{
  "hidden_act": "squared_relu",
  "norm": "rmsnorm",
  "attn_scale": 0.129,
  "extras": ["some layers without positions", "some layers without attention", "paired heads", "shifted keys", "gated attention", "attention sinks"],
  "init_std_qkv": 0.0242,
  "weight_decay": 0.12,
  "max_grad_norm": 1.0,
  "decay_fraction": 0.53,
  "final_lr_fraction": 0.05
}
Each number is 200 + 20 x the weight over its row's rms, rounded and kept within 0 to 999. Layers, rows and columns count from 0. The size before them is the row's rms in percent of the matrix's.

# layer 9 attention value, 256x256, rms 0.163, rows 117-127, columns 0-127
086,180,181,211,158,167,217,205,196,230,225,211,183,214,213,184,160,201,210,197,214,182,211,161,204,191,198,241,204,175,211,210,208,227,226,238,176,205,217,175,197,212,189,221,200,216,209,180,207,200,215,220,184,215,219,196,222,203,206,207,208,195,185,161,207,207,223,203,196,218,215,200,193,157,220,174,220,161,232,161,204,191,185,249,208,162,184,252,233,186,170,206,192,229,184,203,203,205,194,237,222,213,220,239,188,201,184,201,189,172,207,221,255,173,208,210,207,198,181,218,234,193,209,195,205,203,217,234,188
097,216,174,230,242,209,217,194,176,195,210,213,205,199,201,222,188,257,197,210,204,210,178,203,201,199,198,200,189,201,206,192,188,182,189,164,203,164,167,189,236,183,174,179,190,203,185,208,199,173,175,186,224,209,202,235,179,164,183,187,194,195,236,255,210,237,205,212,198,192,201,215,218,237,210,176,214,204,179,213,171,199,197,206,192,217,201,181,201,190,211,215,176,199,211,220,245,200,174,194,175,221,185,205,213,214,188,184,210,215,211,197,189,202,168,182,179,207,200,198,212,192,231,218,211,196,203,181,190
094,206,211,213,201,181,213,202,216,182,208,192,192,210,211,192,192,173,224,221,234,172,179,161,184,201,171,218,187,182,220,154,208,208,212,184,163,173,219,208,163,217,184,210,219,175,190,226,184,247,193,212,210,208,222,190,211,199,193,185,198,211,177,182,235,174,202,237,178,188,174,181,217,203,194,202,235,235,192,215,203,194,206,209,217,177,214,168,189,206,199,192,176,154,231,181,163,176,214,194,195,217,152,241,190,183,176,207,182,192,237,205,185,192,205,187,182,197,206,209,238,240,168,195,173,205,183,197,173
100,221,151,236,192,214,226,209,197,172,180,171,215,161,218,211,180,218,185,211,199,188,186,208,185,204,213,160,192,181,170,222,183,224,202,196,188,165,162,183,199,183,211,230,182,216,186,238,227,179,215,178,227,195,208,223,188,176,209,185,158,197,202,215,183,198,209,181,231,207,208,197,189,196,190,207,191,227,185,169,229,197,218,235,175,231,220,205,206,212,178,184,217,220,231,199,194,204,190,188,202,199,244,227,225,197,203,225,208,234,168,167,194,215,174,205,210,180,179,222,220,222,206,170,239,189,179,195,227
099,213,207,208,228,215,236,189,180,190,199,210,194,222,218,239,175,176,179,212,243,192,170,205,186,203,217,179,206,219,198,197,180,186,184,191,221,218,176,187,203,195,179,186,188,198,205,191,214,207,250,195,209,193,188,209,178,178,191,215,219,188,204,199,225,193,240,229,240,196,169,190,208,209,183,177,194,175,226,193,188,234,193,190,199,200,192,182,198,204,195,190,206,184,217,221,198,226,190,171,195,256,209,184,197,205,209,189,198,188,205,224,212,193,223,198,190,206,205,193,174,216,187,243,205,235,183,191,214
089,231,158,200,225,182,227,170,201,216,231,191,209,178,200,226,227,184,163,177,184,219,202,172,185,198,180,192,215,189,165,218,228,204,204,188,217,207,186,164,190,179,227,187,202,199,199,211,223,199,196,191,203,212,177,168,202,183,173,199,183,182,204,158,170,214,178,206,173,192,238,215,212,194,201,168,185,187,194,211,173,191,219,193,202,221,226,202,189,198,201,188,171,206,165,196,216,180,198,211,209,195,186,195,199,217,206,229,187,184,166,178,197,175,200,197,210,183,191,195,195,188,198,185,172,206,200,219,189
088,205,168,195,233,208,195,184,210,195,179,202,190,217,180,208,199,233,189,180,215,200,213,203,248,169,195,167,181,214,206,216,214,188,171,188,201,156,170,219,170,176,207,189,214,221,206,209,198,206,189,186,169,206,238,176,225,203,207,219,172,192,195,196,195,217,223,196,181,165,223,242,186,166,182,203,202,164,166,210,162,221,204,182,191,200,217,190,228,198,221,181,202,195,223,185,208,195,205,224,201,196,185,208,207,200,192,189,185,179,205,250,198,198,209,202,188,205,215,215,190,204,173,207,198,176,177,201,197
092,170,191,214,196,240,174,173,193,190,213,204,207,186,169,203,231,208,205,210,205,200,219,231,212,235,185,213,198,183,227,230,174,236,219,207,190,179,216,202,211,200,190,205,232,225,213,189,182,219,172,196,216,193,199,236,208,194,226,178,215,210,194,186,180,185,177,179,249,223,221,196,223,225,190,199,210,193,167,198,228,233,196,155,202,191,203,252,226,213,212,179,192,215,227,178,206,201,168,222,199,167,210,197,203,172,205,212,216,220,212,191,196,205,168,186,230,200,214,188,193,205,191,210,221,181,206,233,195
097,204,183,163,185,206,184,184,198,217,207,209,191,196,180,198,201,206,206,258,177,219,189,215,207,176,176,204,188,225,232,193,208,197,188,215,162,229,215,198,197,209,227,179,200,182,219,176,196,243,193,229,223,191,217,223,190,167,230,178,197,204,165,199,213,173,224,224,177,185,228,248,185,217,183,224,177,173,205,226,174,212,192,180,173,189,213,189,213,201,176,204,217,202,210,213,183,224,221,183,183,199,181,208,232,199,200,223,204,216,197,218,190,178,191,210,195,201,215,197,193,184,213,178,186,180,192,212,190
098,190,191,185,197,198,224,217,169,173,174,218,206,187,208,210,196,231,179,196,215,185,190,186,210,222,192,210,175,197,169,206,189,194,154,209,206,211,195,192,212,190,232,202,226,206,187,240,194,224,228,193,178,173,195,190,206,194,211,219,200,192,221,218,189,175,196,178,202,187,212,211,196,157,203,237,194,210,181,160,186,217,187,190,240,171,190,210,190,196,194,196,185,199,199,206,172,193,159,208,179,219,208,205,193,177,178,196,199,201,200,207,231,183,216,205,206,266,215,219,222,193,190,161,191,172,213,222,167
096,188,229,192,192,168,230,177,235,217,215,182,215,203,239,199,237,196,199,188,189,176,200,196,212,182,242,200,238,211,213,208,206,206,206,226,227,183,204,189,208,174,203,212,190,238,168,203,192,188,169,213,179,215,175,214,198,142,210,171,193,177,206,179,138,187,203,209,183,213,188,223,223,198,214,197,186,201,196,202,205,227,206,171,206,212,154,199,176,213,203,173,225,184,221,189,203,142,211,217,187,213,192,168,195,197,180,194,171,214,167,215,223,202,196,196,199,196,193,188,204,215,208,180,210,212,220,216,217
# layer 9 attention output (transposed), 256x256, rms 0.15, rows 117-127, columns 0-127
089,191,197,212,202,181,170,234,180,237,204,209,232,174,210,196,202,173,227,202,194,196,192,204,169,160,234,222,220,211,201,209,223,203,191,182,211,195,174,210,202,225,188,222,182,190,204,230,253,205,206,206,216,198,213,208,226,220,179,172,167,175,187,197,189,226,224,199,181,166,187,187,179,217,205,211,175,163,236,211,203,196,240,200,203,181,213,164,215,223,181,203,218,173,220,172,178,227,196,185,215,199,201,188,244,219,228,207,201,166,236,189,218,179,172,214,221,218,204,176,191,207,218,191,211,209,189,155,203
098,202,218,205,203,206,195,206,205,156,241,215,204,182,188,205,208,213,184,191,203,210,207,186,220,238,243,145,188,196,204,189,217,200,150,219,197,199,177,198,187,199,198,198,205,218,221,192,191,214,178,176,186,249,227,191,210,190,175,194,244,181,192,213,214,190,189,250,229,195,219,222,224,153,205,214,195,211,206,211,175,190,164,210,198,209,221,189,205,210,189,200,188,174,174,224,196,186,210,213,220,209,193,234,174,200,213,207,215,198,205,192,217,211,212,167,221,220,176,198,212,205,178,161,157,175,198,182,174
095,197,213,194,212,203,215,189,227,194,183,234,214,246,209,283,192,167,209,159,171,199,190,212,211,193,210,192,195,202,198,210,204,240,201,206,209,173,179,225,195,209,190,225,180,192,198,207,218,163,189,176,171,221,202,226,154,221,203,194,185,206,182,186,189,200,181,187,210,192,219,235,188,176,183,191,176,193,182,197,183,177,206,235,202,198,210,209,202,187,171,197,194,206,239,176,237,221,175,200,197,153,183,216,213,191,180,215,209,201,215,178,217,186,191,213,181,211,209,223,194,207,196,218,198,195,206,187,179
098,239,190,230,215,204,217,207,171,187,200,188,177,115,216,181,214,193,214,206,178,232,213,154,214,198,193,198,197,197,202,187,171,202,156,215,185,204,210,163,197,199,234,221,183,201,165,230,176,259,211,210,228,201,172,209,195,206,186,194,209,191,191,188,198,217,197,208,199,196,186,182,212,184,208,202,180,179,201,214,205,218,188,236,181,196,187,203,200,201,223,203,205,173,181,223,177,169,216,156,214,169,175,192,200,177,148,210,171,184,225,175,230,215,169,230,227,193,172,202,214,204,191,199,180,197,208,178,219
100,208,195,200,234,174,196,179,244,165,204,189,217,176,195,169,194,206,205,216,196,207,190,192,200,195,205,208,213,174,194,214,219,195,188,221,182,186,202,228,165,200,170,197,188,207,171,185,197,221,154,216,221,216,186,210,183,185,215,200,196,217,205,192,173,207,153,238,235,209,183,191,195,190,195,215,187,200,192,221,203,210,184,225,209,227,209,225,210,214,174,201,214,161,197,173,205,179,208,197,229,215,205,229,201,203,219,198,182,211,166,222,177,197,196,204,191,186,221,177,187,197,223,177,214,168,226,185,201
092,209,196,183,199,191,189,222,231,244,208,179,183,233,198,174,196,204,157,171,181,229,219,213,184,191,177,210,211,169,222,165,178,200,197,186,186,211,199,179,206,208,199,202,195,198,206,178,192,196,199,220,216,204,229,216,215,211,165,226,173,172,192,199,198,152,187,201,249,186,181,232,218,222,225,144,180,201,221,176,192,213,175,203,240,191,212,173,186,210,221,201,179,191,195,177,204,218,175,206,204,172,180,212,215,217,185,205,182,206,200,176,253,222,178,178,216,175,199,168,206,211,204,189,230,211,207,199,151
089,219,226,217,202,156,195,210,251,167,223,175,212,237,201,220,187,241,173,236,190,182,178,213,216,209,192,151,232,185,167,213,176,202,198,184,210,192,191,198,186,213,220,206,216,177,222,213,193,231,201,227,194,210,211,171,197,214,204,192,193,212,212,183,207,205,206,227,194,187,232,186,154,211,207,221,195,209,172,174,205,171,217,195,202,199,213,187,192,195,203,210,187,194,208,216,160,185,202,197,208,209,192,189,214,183,218,168,206,199,260,203,206,212,223,184,210,234,193,213,206,191,215,193,176,221,194,193,193
087,196,231,213,171,180,203,197,184,162,181,234,190,228,214,207,210,193,230,244,213,213,200,253,191,195,212,192,231,189,245,210,187,197,166,200,209,183,222,176,186,184,261,197,237,210,188,222,201,191,219,220,191,197,215,205,182,194,210,212,243,187,198,223,193,236,198,190,182,211,233,176,186,206,213,230,225,204,186,210,191,184,221,197,200,177,220,173,175,185,211,187,221,193,201,202,187,222,231,201,208,207,189,197,213,169,183,197,222,167,185,196,207,206,185,201,186,194,145,191,212,175,176,204,189,207,197,215,216
096,190,216,195,202,198,168,187,221,221,179,218,211,236,187,233,253,231,180,227,193,218,217,236,201,203,189,199,183,223,226,205,201,189,197,204,201,217,198,213,158,258,161,196,209,218,170,219,185,182,164,225,218,188,240,173,185,222,205,239,210,210,143,209,207,205,179,192,212,234,190,180,166,213,191,173,238,203,163,216,200,212,187,215,179,181,234,184,177,204,184,203,186,214,203,176,192,192,193,173,171,189,215,227,187,215,218,198,202,217,159,224,227,184,212,176,237,188,187,213,226,195,195,246,193,193,155,185,203
099,162,232,233,193,210,183,199,241,204,159,182,205,232,180,239,147,230,181,203,221,173,155,215,201,172,201,186,220,233,205,210,183,220,207,210,208,201,198,215,235,183,263,216,209,198,213,220,188,213,168,172,169,192,184,190,210,200,207,212,215,193,209,197,236,226,152,200,177,216,174,183,168,218,199,191,177,209,219,193,198,226,204,198,186,212,210,215,208,205,199,184,214,193,209,234,219,205,245,183,214,188,192,218,185,175,184,183,167,188,182,195,190,198,184,195,218,182,185,234,203,182,213,159,237,194,217,182,210
093,206,201,151,211,190,181,180,218,185,251,174,222,207,187,200,208,204,195,220,186,179,201,220,157,163,196,199,201,190,169,219,201,198,244,226,207,202,195,222,205,196,214,193,157,194,195,190,203,223,245,209,198,189,197,242,224,178,198,233,220,180,192,196,189,222,216,195,201,232,210,160,220,202,223,234,158,193,229,194,221,187,208,194,208,174,207,221,187,163,236,193,213,154,221,222,211,210,207,210,200,199,229,189,209,181,231,198,193,195,197,185,209,220,187,195,192,184,186,201,188,222,190,191,210,211,232,218,192
# layer 9 attention query, 256x256, rms 0.132, rows 128-144, columns 0-127
085,216,200,259,228,229,194,218,213,211,195,224,231,188,213,186,210,179,208,202,208,256,160,174,201,194,218,200,196,197,230,221,205,188,189,213,199,214,199,232,172,247,176,214,210,205,204,169,211,225,171,173,209,174,203,208,221,172,195,211,210,175,188,208,194,232,214,167,171,212,240,207,196,181,182,186,154,210,196,242,166,230,208,173,209,175,210,184,227,209,240,211,202,224,190,227,194,199,162,166,173,216,206,199,221,187,233,211,186,215,195,225,211,177,194,195,208,181,187,201,226,209,190,198,190,221,201,203,220
097,246,200,229,211,208,184,181,180,222,205,243,217,143,169,184,237,194,204,202,220,194,195,207,162,198,188,218,193,153,240,205,224,178,203,196,177,206,178,225,193,201,195,234,191,193,200,209,189,254,155,201,246,177,181,236,195,207,217,209,181,165,217,184,161,248,224,197,160,186,200,205,220,219,201,211,204,172,196,206,223,198,206,217,204,203,204,229,188,212,207,186,204,233,186,206,215,208,160,206,191,221,220,216,167,185,232,233,174,185,178,235,197,215,216,169,203,194,177,227,170,170,200,198,197,238,215,203,188
096,179,161,219,225,195,210,207,238,191,214,199,151,215,203,238,146,181,197,198,188,191,232,186,206,242,203,212,198,189,176,210,170,233,221,215,180,174,178,237,212,206,199,203,188,198,221,185,195,157,210,216,196,212,206,173,200,239,171,191,189,227,226,222,205,203,204,209,213,189,207,194,179,196,199,210,204,205,194,189,206,195,219,196,195,191,205,179,206,215,215,219,212,184,217,194,190,182,207,187,227,192,225,183,211,194,197,213,221,198,188,173,171,210,184,200,176,224,189,182,222,232,228,212,231,232,173,206,174
106,208,146,225,184,197,195,174,236,201,224,201,179,232,169,220,171,183,192,194,205,219,221,221,198,203,183,180,219,178,185,207,178,213,204,182,223,180,177,209,196,201,191,186,171,228,182,213,225,201,240,202,213,204,214,174,221,194,198,177,211,215,225,211,212,204,186,202,213,183,218,212,182,198,171,187,209,219,171,174,164,194,200,202,185,220,194,214,199,197,211,229,200,205,176,171,211,175,216,191,193,180,209,194,188,201,217,215,186,160,177,175,214,221,182,204,181,203,220,160,199,231,219,229,227,232,172,162,154
098,159,223,164,157,183,203,213,176,179,178,168,209,175,169,135,193,254,207,185,206,200,190,201,219,197,217,166,186,200,186,161,199,211,213,234,192,211,218,166,148,195,198,215,222,211,191,210,190,199,192,211,199,218,176,203,187,198,206,205,215,199,211,202,231,182,196,228,204,204,193,199,198,204,196,237,198,194,212,175,205,203,188,216,194,220,148,224,220,232,193,194,192,187,208,216,212,208,235,226,217,182,151,188,182,171,222,184,231,228,214,195,210,193,188,192,203,228,197,200,248,171,192,184,186,165,198,223,214
103,177,242,172,144,215,220,248,220,190,193,175,222,174,246,170,179,237,197,180,187,212,196,211,216,232,194,165,204,219,186,175,197,212,231,204,208,179,206,194,167,199,203,226,213,186,199,192,191,193,205,219,212,209,171,237,208,221,229,209,223,208,198,199,243,169,177,205,221,208,249,197,167,186,175,216,216,189,213,199,204,215,189,240,209,217,194,197,183,214,210,174,196,199,199,255,221,219,215,213,228,191,195,216,192,158,222,185,221,222,198,227,231,196,193,199,218,213,193,191,232,208,184,198,195,183,202,241,179
100,167,161,188,227,217,197,212,203,224,204,230,165,205,203,215,176,184,172,183,225,229,203,194,178,179,200,229,177,181,222,198,214,209,191,195,201,189,183,184,226,220,226,173,206,220,221,176,199,200,204,207,188,229,227,168,172,203,185,219,190,220,211,179,198,204,200,175,180,171,229,222,188,182,193,165,194,204,239,227,225,163,218,185,208,184,213,228,213,205,196,211,180,179,199,216,177,203,193,211,195,194,231,246,205,221,174,185,173,229,231,182,196,180,214,217,181,191,139,235,181,208,220,219,180,175,216,186,202
097,183,213,195,159,193,194,220,199,198,177,175,216,162,206,172,207,222,197,190,222,149,196,200,211,219,162,180,213,226,180,180,165,207,216,199,214,195,198,216,169,172,193,235,234,179,191,197,200,208,185,198,200,226,173,213,204,178,223,171,179,195,208,228,198,204,210,223,203,215,220,209,170,204,199,225,218,174,210,197,219,209,195,194,215,246,179,240,189,188,186,169,231,181,183,234,241,219,166,212,211,175,181,167,185,172,209,193,207,205,202,186,186,213,195,197,220,195,185,180,206,205,211,143,191,170,198,184,185
099,189,221,218,164,187,214,145,180,153,214,203,219,144,236,163,170,181,216,204,181,209,200,217,209,214,195,172,196,198,187,202,215,199,196,201,209,222,182,207,202,204,199,211,212,197,169,210,203,208,157,200,211,170,204,204,205,190,232,169,202,195,172,281,204,184,198,222,214,205,219,183,193,184,194,219,238,214,206,184,205,203,214,218,203,229,198,232,200,203,196,218,195,152,192,218,216,216,176,223,208,175,180,218,205,193,194,190,210,184,181,208,214,184,209,191,210,196,239,183,166,179,194,206,228,163,203,184,192
104,221,201,194,203,212,217,192,248,194,235,195,179,196,233,191,194,211,180,197,183,181,182,206,235,230,182,223,214,188,178,207,170,214,177,187,188,198,178,192,176,218,198,198,242,177,169,177,233,228,213,195,181,212,199,185,185,203,188,228,189,213,199,233,195,195,161,203,217,198,186,213,190,194,186,198,212,193,194,179,221,237,202,200,211,270,211,227,169,201,227,156,168,186,183,210,190,184,183,188,211,198,182,179,202,157,202,211,222,232,204,195,192,220,220,194,195,209,164,201,155,191,218,171,192,216,190,196,172
099,215,196,163,184,172,173,162,251,225,205,218,196,197,233,192,229,189,164,203,203,200,200,193,205,187,185,178,182,176,174,197,156,181,205,181,145,184,217,173,175,184,191,194,223,179,192,206,214,240,222,214,188,224,185,212,238,204,199,187,173,201,204,234,193,219,171,201,202,218,189,191,176,209,208,216,232,212,210,166,184,220,179,241,227,187,210,201,196,201,226,217,200,176,202,190,193,208,187,212,205,188,166,159,230,229,233,169,222,218,200,212,180,207,194,158,195,222,169,211,151,207,235,187,205,160,174,231,199
116,200,173,214,230,177,192,187,209,170,211,226,178,206,226,239,238,179,160,194,194,211,208,222,206,188,200,213,197,196,214,197,168,196,204,181,177,196,228,182,212,182,170,239,215,174,199,203,186,204,210,181,198,205,235,229,215,214,209,227,210,187,189,206,246,225,184,185,191,204,177,158,191,224,170,188,208,233,157,211,215,205,199,222,206,192,227,196,236,219,207,204,206,195,198,194,193,196,199,241,166,207,205,201,198,219,188,191,206,190,187,227,179,216,192,208,221,204,203,202,185,188,173,181,228,185,177,221,259
094,238,227,251,202,236,201,236,227,191,189,195,175,197,241,215,170,204,194,223,198,195,193,222,231,168,203,204,240,211,196,177,209,205,204,206,188,212,185,229,233,179,217,177,184,231,233,212,184,187,223,209,204,164,187,216,183,206,159,197,224,180,218,198,185,189,214,203,192,208,175,173,247,191,205,177,175,187,182,214,196,203,217,196,178,207,185,180,208,229,189,211,216,244,196,186,223,189,200,204,201,214,191,198,167,172,238,221,168,202,188,170,193,183,182,200,168,179,205,175,239,200,212,217,180,222,203,170,184
108,150,179,219,207,202,180,223,204,231,167,209,263,185,201,164,198,194,194,180,206,183,213,174,186,167,227,215,187,183,220,195,201,210,237,171,207,212,184,229,169,217,204,221,209,218,199,207,198,219,216,222,200,182,180,188,207,210,214,175,166,182,232,215,184,162,204,172,144,186,212,214,177,202,190,250,221,145,210,197,207,184,175,167,184,224,208,180,183,208,218,203,194,208,210,212,239,186,199,202,211,192,183,193,195,212,174,174,181,213,175,190,216,194,202,200,219,181,189,192,188,205,223,171,167,211,193,221,212
105,245,153,262,196,192,189,163,238,228,184,201,210,183,199,233,226,175,201,230,152,169,217,205,208,195,202,180,216,188,199,194,219,179,212,211,176,175,201,169,241,234,192,207,236,234,204,209,183,238,196,205,215,183,212,216,205,198,152,183,197,190,182,212,165,164,220,207,171,202,202,197,233,206,187,230,198,223,211,219,218,226,192,208,222,203,179,206,235,199,187,208,189,200,186,192,204,200,175,201,201,203,219,183,186,199,208,185,215,171,215,209,195,212,204,192,229,152,210,147,178,211,178,205,197,208,203,218,192
113,203,200,192,201,228,186,229,204,234,169,147,194,213,218,209,223,231,172,175,177,180,213,221,198,215,203,189,200,207,177,151,188,196,229,216,212,192,227,195,182,183,153,176,227,234,210,193,202,207,178,229,218,193,165,200,200,209,221,203,204,232,187,187,224,203,172,169,195,199,217,192,180,215,186,190,195,171,206,199,237,191,175,195,196,211,228,206,197,240,204,194,232,171,212,226,196,214,208,203,264,157,189,223,239,219,199,189,232,206,197,204,233,169,213,212,178,169,206,238,215,201,203,215,180,182,212,201,169
092,181,155,235,169,216,199,180,175,185,196,221,190,205,197,202,193,182,217,208,195,191,237,161,191,187,223,221,194,187,194,225,141,198,171,211,183,199,188,205,224,201,213,181,183,205,192,190,231,193,221,207,171,210,228,195,193,168,182,196,202,215,222,221,225,226,203,207,211,245,172,215,175,194,206,183,179,187,182,208,211,212,211,189,191,197,217,171,186,187,208,232,226,203,181,218,209,175,231,209,184,177,207,218,212,218,194,181,172,221,186,175,208,190,192,231,194,208,220,170,195,208,207,207,198,234,152,204,206
# layer 9 attention key, 256x256, rms 0.127, rows 128-143, columns 0-127
080,210,227,147,175,199,205,177,186,208,196,184,183,199,191,221,217,232,170,219,184,190,192,220,193,176,204,164,182,185,179,218,214,204,188,227,162,159,164,234,205,199,213,221,191,205,209,210,203,184,185,213,203,219,181,173,216,210,197,182,210,197,177,185,204,177,208,224,209,178,198,176,212,218,176,235,228,220,172,181,224,208,220,173,175,208,199,215,187,181,201,197,197,174,178,158,206,193,179,212,193,190,192,209,172,186,195,176,151,177,193,190,202,232,205,182,218,216,199,221,220,147,179,191,158,202,174,153,204
082,185,236,185,160,191,191,232,198,186,174,182,225,265,204,181,191,199,192,201,166,213,176,209,221,185,183,218,244,239,247,194,191,200,214,240,183,197,231,175,209,177,193,192,207,219,192,209,189,186,242,196,213,211,213,209,189,178,172,215,207,174,217,202,193,192,205,182,210,218,186,228,190,191,160,203,233,188,198,198,179,200,209,198,215,187,224,187,191,196,170,219,214,193,208,229,247,195,225,208,191,208,170,204,205,227,161,193,209,216,187,210,218,213,165,181,184,185,164,179,187,227,189,192,189,207,191,188,190
089,206,191,233,223,177,210,179,176,198,235,217,206,174,188,202,209,198,211,232,194,203,236,255,170,224,195,185,184,169,176,190,225,168,177,186,208,211,159,206,211,219,184,165,213,185,202,203,228,199,160,203,176,212,184,183,211,195,177,218,162,222,175,163,191,202,221,201,169,204,203,199,192,196,199,221,210,216,181,205,233,169,212,189,211,199,194,196,190,214,247,197,181,186,196,160,172,184,199,201,212,214,197,195,207,195,219,225,216,198,209,136,196,196,222,174,200,189,243,210,174,188,168,198,202,218,194,205,215
092,211,206,233,206,205,194,224,228,204,198,219,151,202,229,186,235,214,202,193,188,176,214,222,214,212,185,198,219,209,174,229,185,186,199,188,209,201,173,200,193,231,215,179,211,186,192,208,236,184,182,223,226,184,197,196,218,203,221,250,195,210,205,196,171,221,226,193,169,214,207,162,205,193,216,193,210,178,221,221,228,206,182,213,194,216,176,204,198,220,222,185,205,218,178,201,170,191,167,200,187,198,179,186,212,230,216,211,216,188,221,201,189,158,192,221,207,238,211,196,187,201,222,198,200,234,208,204,208
088,140,208,179,211,198,197,222,178,220,197,180,224,187,145,123,219,202,232,220,194,215,180,149,209,165,186,209,241,212,195,194,187,222,223,222,170,192,228,207,189,173,170,197,211,216,173,219,206,189,199,201,156,183,183,200,189,215,220,197,174,189,231,160,185,183,195,249,190,220,192,217,217,207,194,157,177,202,177,206,167,205,220,170,218,204,193,187,225,211,163,206,210,209,204,200,215,208,214,223,221,200,214,185,198,205,184,191,204,185,163,187,191,197,182,193,198,190,202,175,205,204,240,183,199,158,196,220,213
093,204,219,208,139,215,216,214,169,173,179,185,235,215,174,143,184,175,214,194,193,210,175,188,213,191,222,210,217,203,181,219,208,199,187,212,186,192,222,207,187,154,213,214,217,194,184,222,188,203,222,216,179,170,194,213,204,201,216,192,164,147,204,204,204,202,172,229,159,212,213,234,201,209,199,183,176,197,142,177,184,190,234,196,208,192,212,187,228,194,198,195,210,235,218,173,216,209,220,209,203,178,193,198,239,207,183,197,201,200,146,186,209,239,186,182,164,198,239,207,204,162,238,213,219,190,222,218,249
096,168,193,226,199,230,168,219,232,215,173,175,182,223,220,184,251,190,202,192,227,194,204,196,226,174,185,220,169,196,187,211,170,246,161,221,212,203,192,188,200,184,237,216,190,182,227,184,211,165,173,211,217,206,198,204,204,194,211,189,220,215,183,179,206,234,196,190,168,170,188,188,206,212,200,192,196,189,234,248,219,186,223,175,191,186,177,194,193,221,215,204,161,211,171,198,206,226,174,239,208,226,221,215,236,212,175,195,182,227,191,219,207,193,176,208,225,199,204,211,184,186,248,192,209,201,219,174,197
080,176,193,225,168,212,204,202,173,187,196,215,199,201,153,136,178,175,232,179,205,211,190,159,190,197,221,220,185,197,209,207,224,192,227,227,190,170,216,186,187,180,211,246,244,220,206,212,239,215,214,214,182,174,189,211,192,211,233,214,172,143,225,206,203,203,181,198,178,217,230,199,207,178,185,174,191,245,203,172,178,197,196,196,218,195,213,238,240,186,170,200,203,198,183,154,218,213,213,182,217,209,198,204,176,220,177,167,151,185,201,200,181,211,220,210,228,188,178,186,214,191,202,202,207,200,166,222,206
086,200,233,220,165,228,203,199,216,200,213,190,223,191,209,203,190,184,196,226,183,179,186,190,202,207,168,175,194,218,196,187,191,219,211,198,204,191,195,222,218,205,199,214,200,232,224,240,214,213,198,199,218,187,235,191,198,207,198,248,195,200,189,229,202,233,215,197,181,228,218,229,196,142,182,189,180,217,163,176,198,200,196,207,214,211,211,205,209,182,218,209,213,183,201,180,176,210,212,205,232,174,208,198,202,204,192,193,171,176,197,185,164,210,188,180,160,171,227,230,180,211,190,211,190,215,182,187,166
101,186,182,234,225,233,211,181,198,227,216,193,200,235,191,206,232,220,176,185,175,204,211,210,202,173,226,228,192,247,186,224,159,196,215,200,176,251,176,198,191,207,191,186,201,182,141,197,233,217,200,198,202,219,205,203,178,197,202,233,184,208,197,208,184,211,178,176,191,216,231,182,204,183,168,211,181,239,190,187,216,221,219,210,172,243,207,194,198,202,207,214,183,172,191,203,204,210,193,223,169,206,182,228,188,205,211,208,215,180,164,209,172,217,249,204,189,163,188,240,186,186,223,192,225,190,219,211,156
099,255,236,177,230,202,201,184,213,247,191,208,223,218,216,206,181,193,196,174,181,198,209,224,197,165,219,206,210,202,205,210,138,191,160,185,214,184,199,177,206,185,215,187,173,223,171,201,230,227,182,194,182,190,164,211,201,197,236,231,157,169,216,208,198,188,222,182,198,189,172,209,188,188,203,210,209,183,212,196,202,201,188,181,213,231,228,217,162,186,210,173,210,212,195,180,207,225,183,164,190,179,235,194,210,227,214,194,204,228,194,186,193,236,198,207,197,220,188,180,154,147,222,197,203,206,193,179,202
116,230,225,243,228,178,217,186,180,198,197,246,184,179,201,234,187,238,184,184,201,188,192,230,211,215,203,170,209,200,189,185,245,223,214,173,163,217,169,200,221,178,224,205,231,156,200,223,209,220,184,201,211,192,202,202,207,190,240,218,206,199,204,177,214,200,193,207,173,206,170,179,175,227,194,246,185,189,194,242,210,229,220,214,203,165,196,191,210,205,207,189,176,197,165,220,170,193,192,215,184,201,199,198,168,209,185,181,222,204,243,216,204,206,205,191,202,185,202,193,186,180,193,175,187,215,193,208,219
093,254,165,198,162,166,181,202,244,172,199,204,206,236,242,184,190,192,185,202,223,223,215,214,208,197,194,203,187,196,204,214,220,183,187,181,190,206,184,171,225,203,188,217,244,214,171,192,228,172,219,172,209,224,191,198,234,177,185,183,183,208,210,186,176,198,175,228,220,201,180,169,191,203,188,186,204,222,224,227,200,226,207,198,217,207,214,213,219,222,189,238,209,195,223,216,243,199,205,217,189,191,232,166,207,191,222,221,187,215,210,219,211,223,208,179,228,234,195,206,240,225,182,179,199,184,192,207,209
113,172,156,181,194,230,170,220,179,194,202,193,228,216,186,171,231,181,215,201,166,216,192,156,193,165,230,226,198,187,221,224,209,241,247,219,182,207,231,199,191,188,198,181,176,207,218,168,181,226,205,162,198,194,214,205,192,184,205,187,216,191,174,196,208,210,168,205,235,166,205,197,216,187,190,180,217,172,233,202,216,191,204,175,250,205,185,208,188,184,185,213,219,204,240,218,214,214,232,191,229,185,170,214,206,179,172,195,204,217,159,161,233,164,178,175,213,216,183,200,175,189,205,194,192,148,194,214,216
101,227,192,230,224,182,194,192,189,196,197,190,213,188,210,228,188,182,185,190,205,217,210,184,171,234,182,215,236,190,210,214,195,191,179,175,159,204,191,152,216,198,217,221,204,213,220,202,207,242,191,176,225,231,227,211,223,215,192,173,189,229,205,200,187,182,214,216,201,195,181,160,200,188,191,190,241,192,206,191,243,241,168,191,190,202,184,194,178,143,199,181,202,172,212,210,215,210,224,183,218,204,203,177,173,197,170,203,251,224,190,218,231,206,162,185,211,194,232,187,198,212,177,201,175,193,194,226,191
114,200,213,220,210,225,203,266,244,211,177,169,176,197,249,186,212,213,226,207,232,198,191,171,193,193,204,226,221,201,202,185,216,197,215,200,194,173,203,183,225,205,219,184,198,217,236,208,204,201,199,220,225,185,183,168,189,233,219,200,199,225,183,174,201,173,153,198,202,159,184,190,226,205,208,196,207,207,194,217,186,205,152,180,199,195,187,185,213,221,211,244,239,196,196,226,197,225,239,225,216,155,219,171,198,196,193,183,183,212,180,203,212,179,179,199,227,218,168,193,172,221,203,218,203,191,223,227,211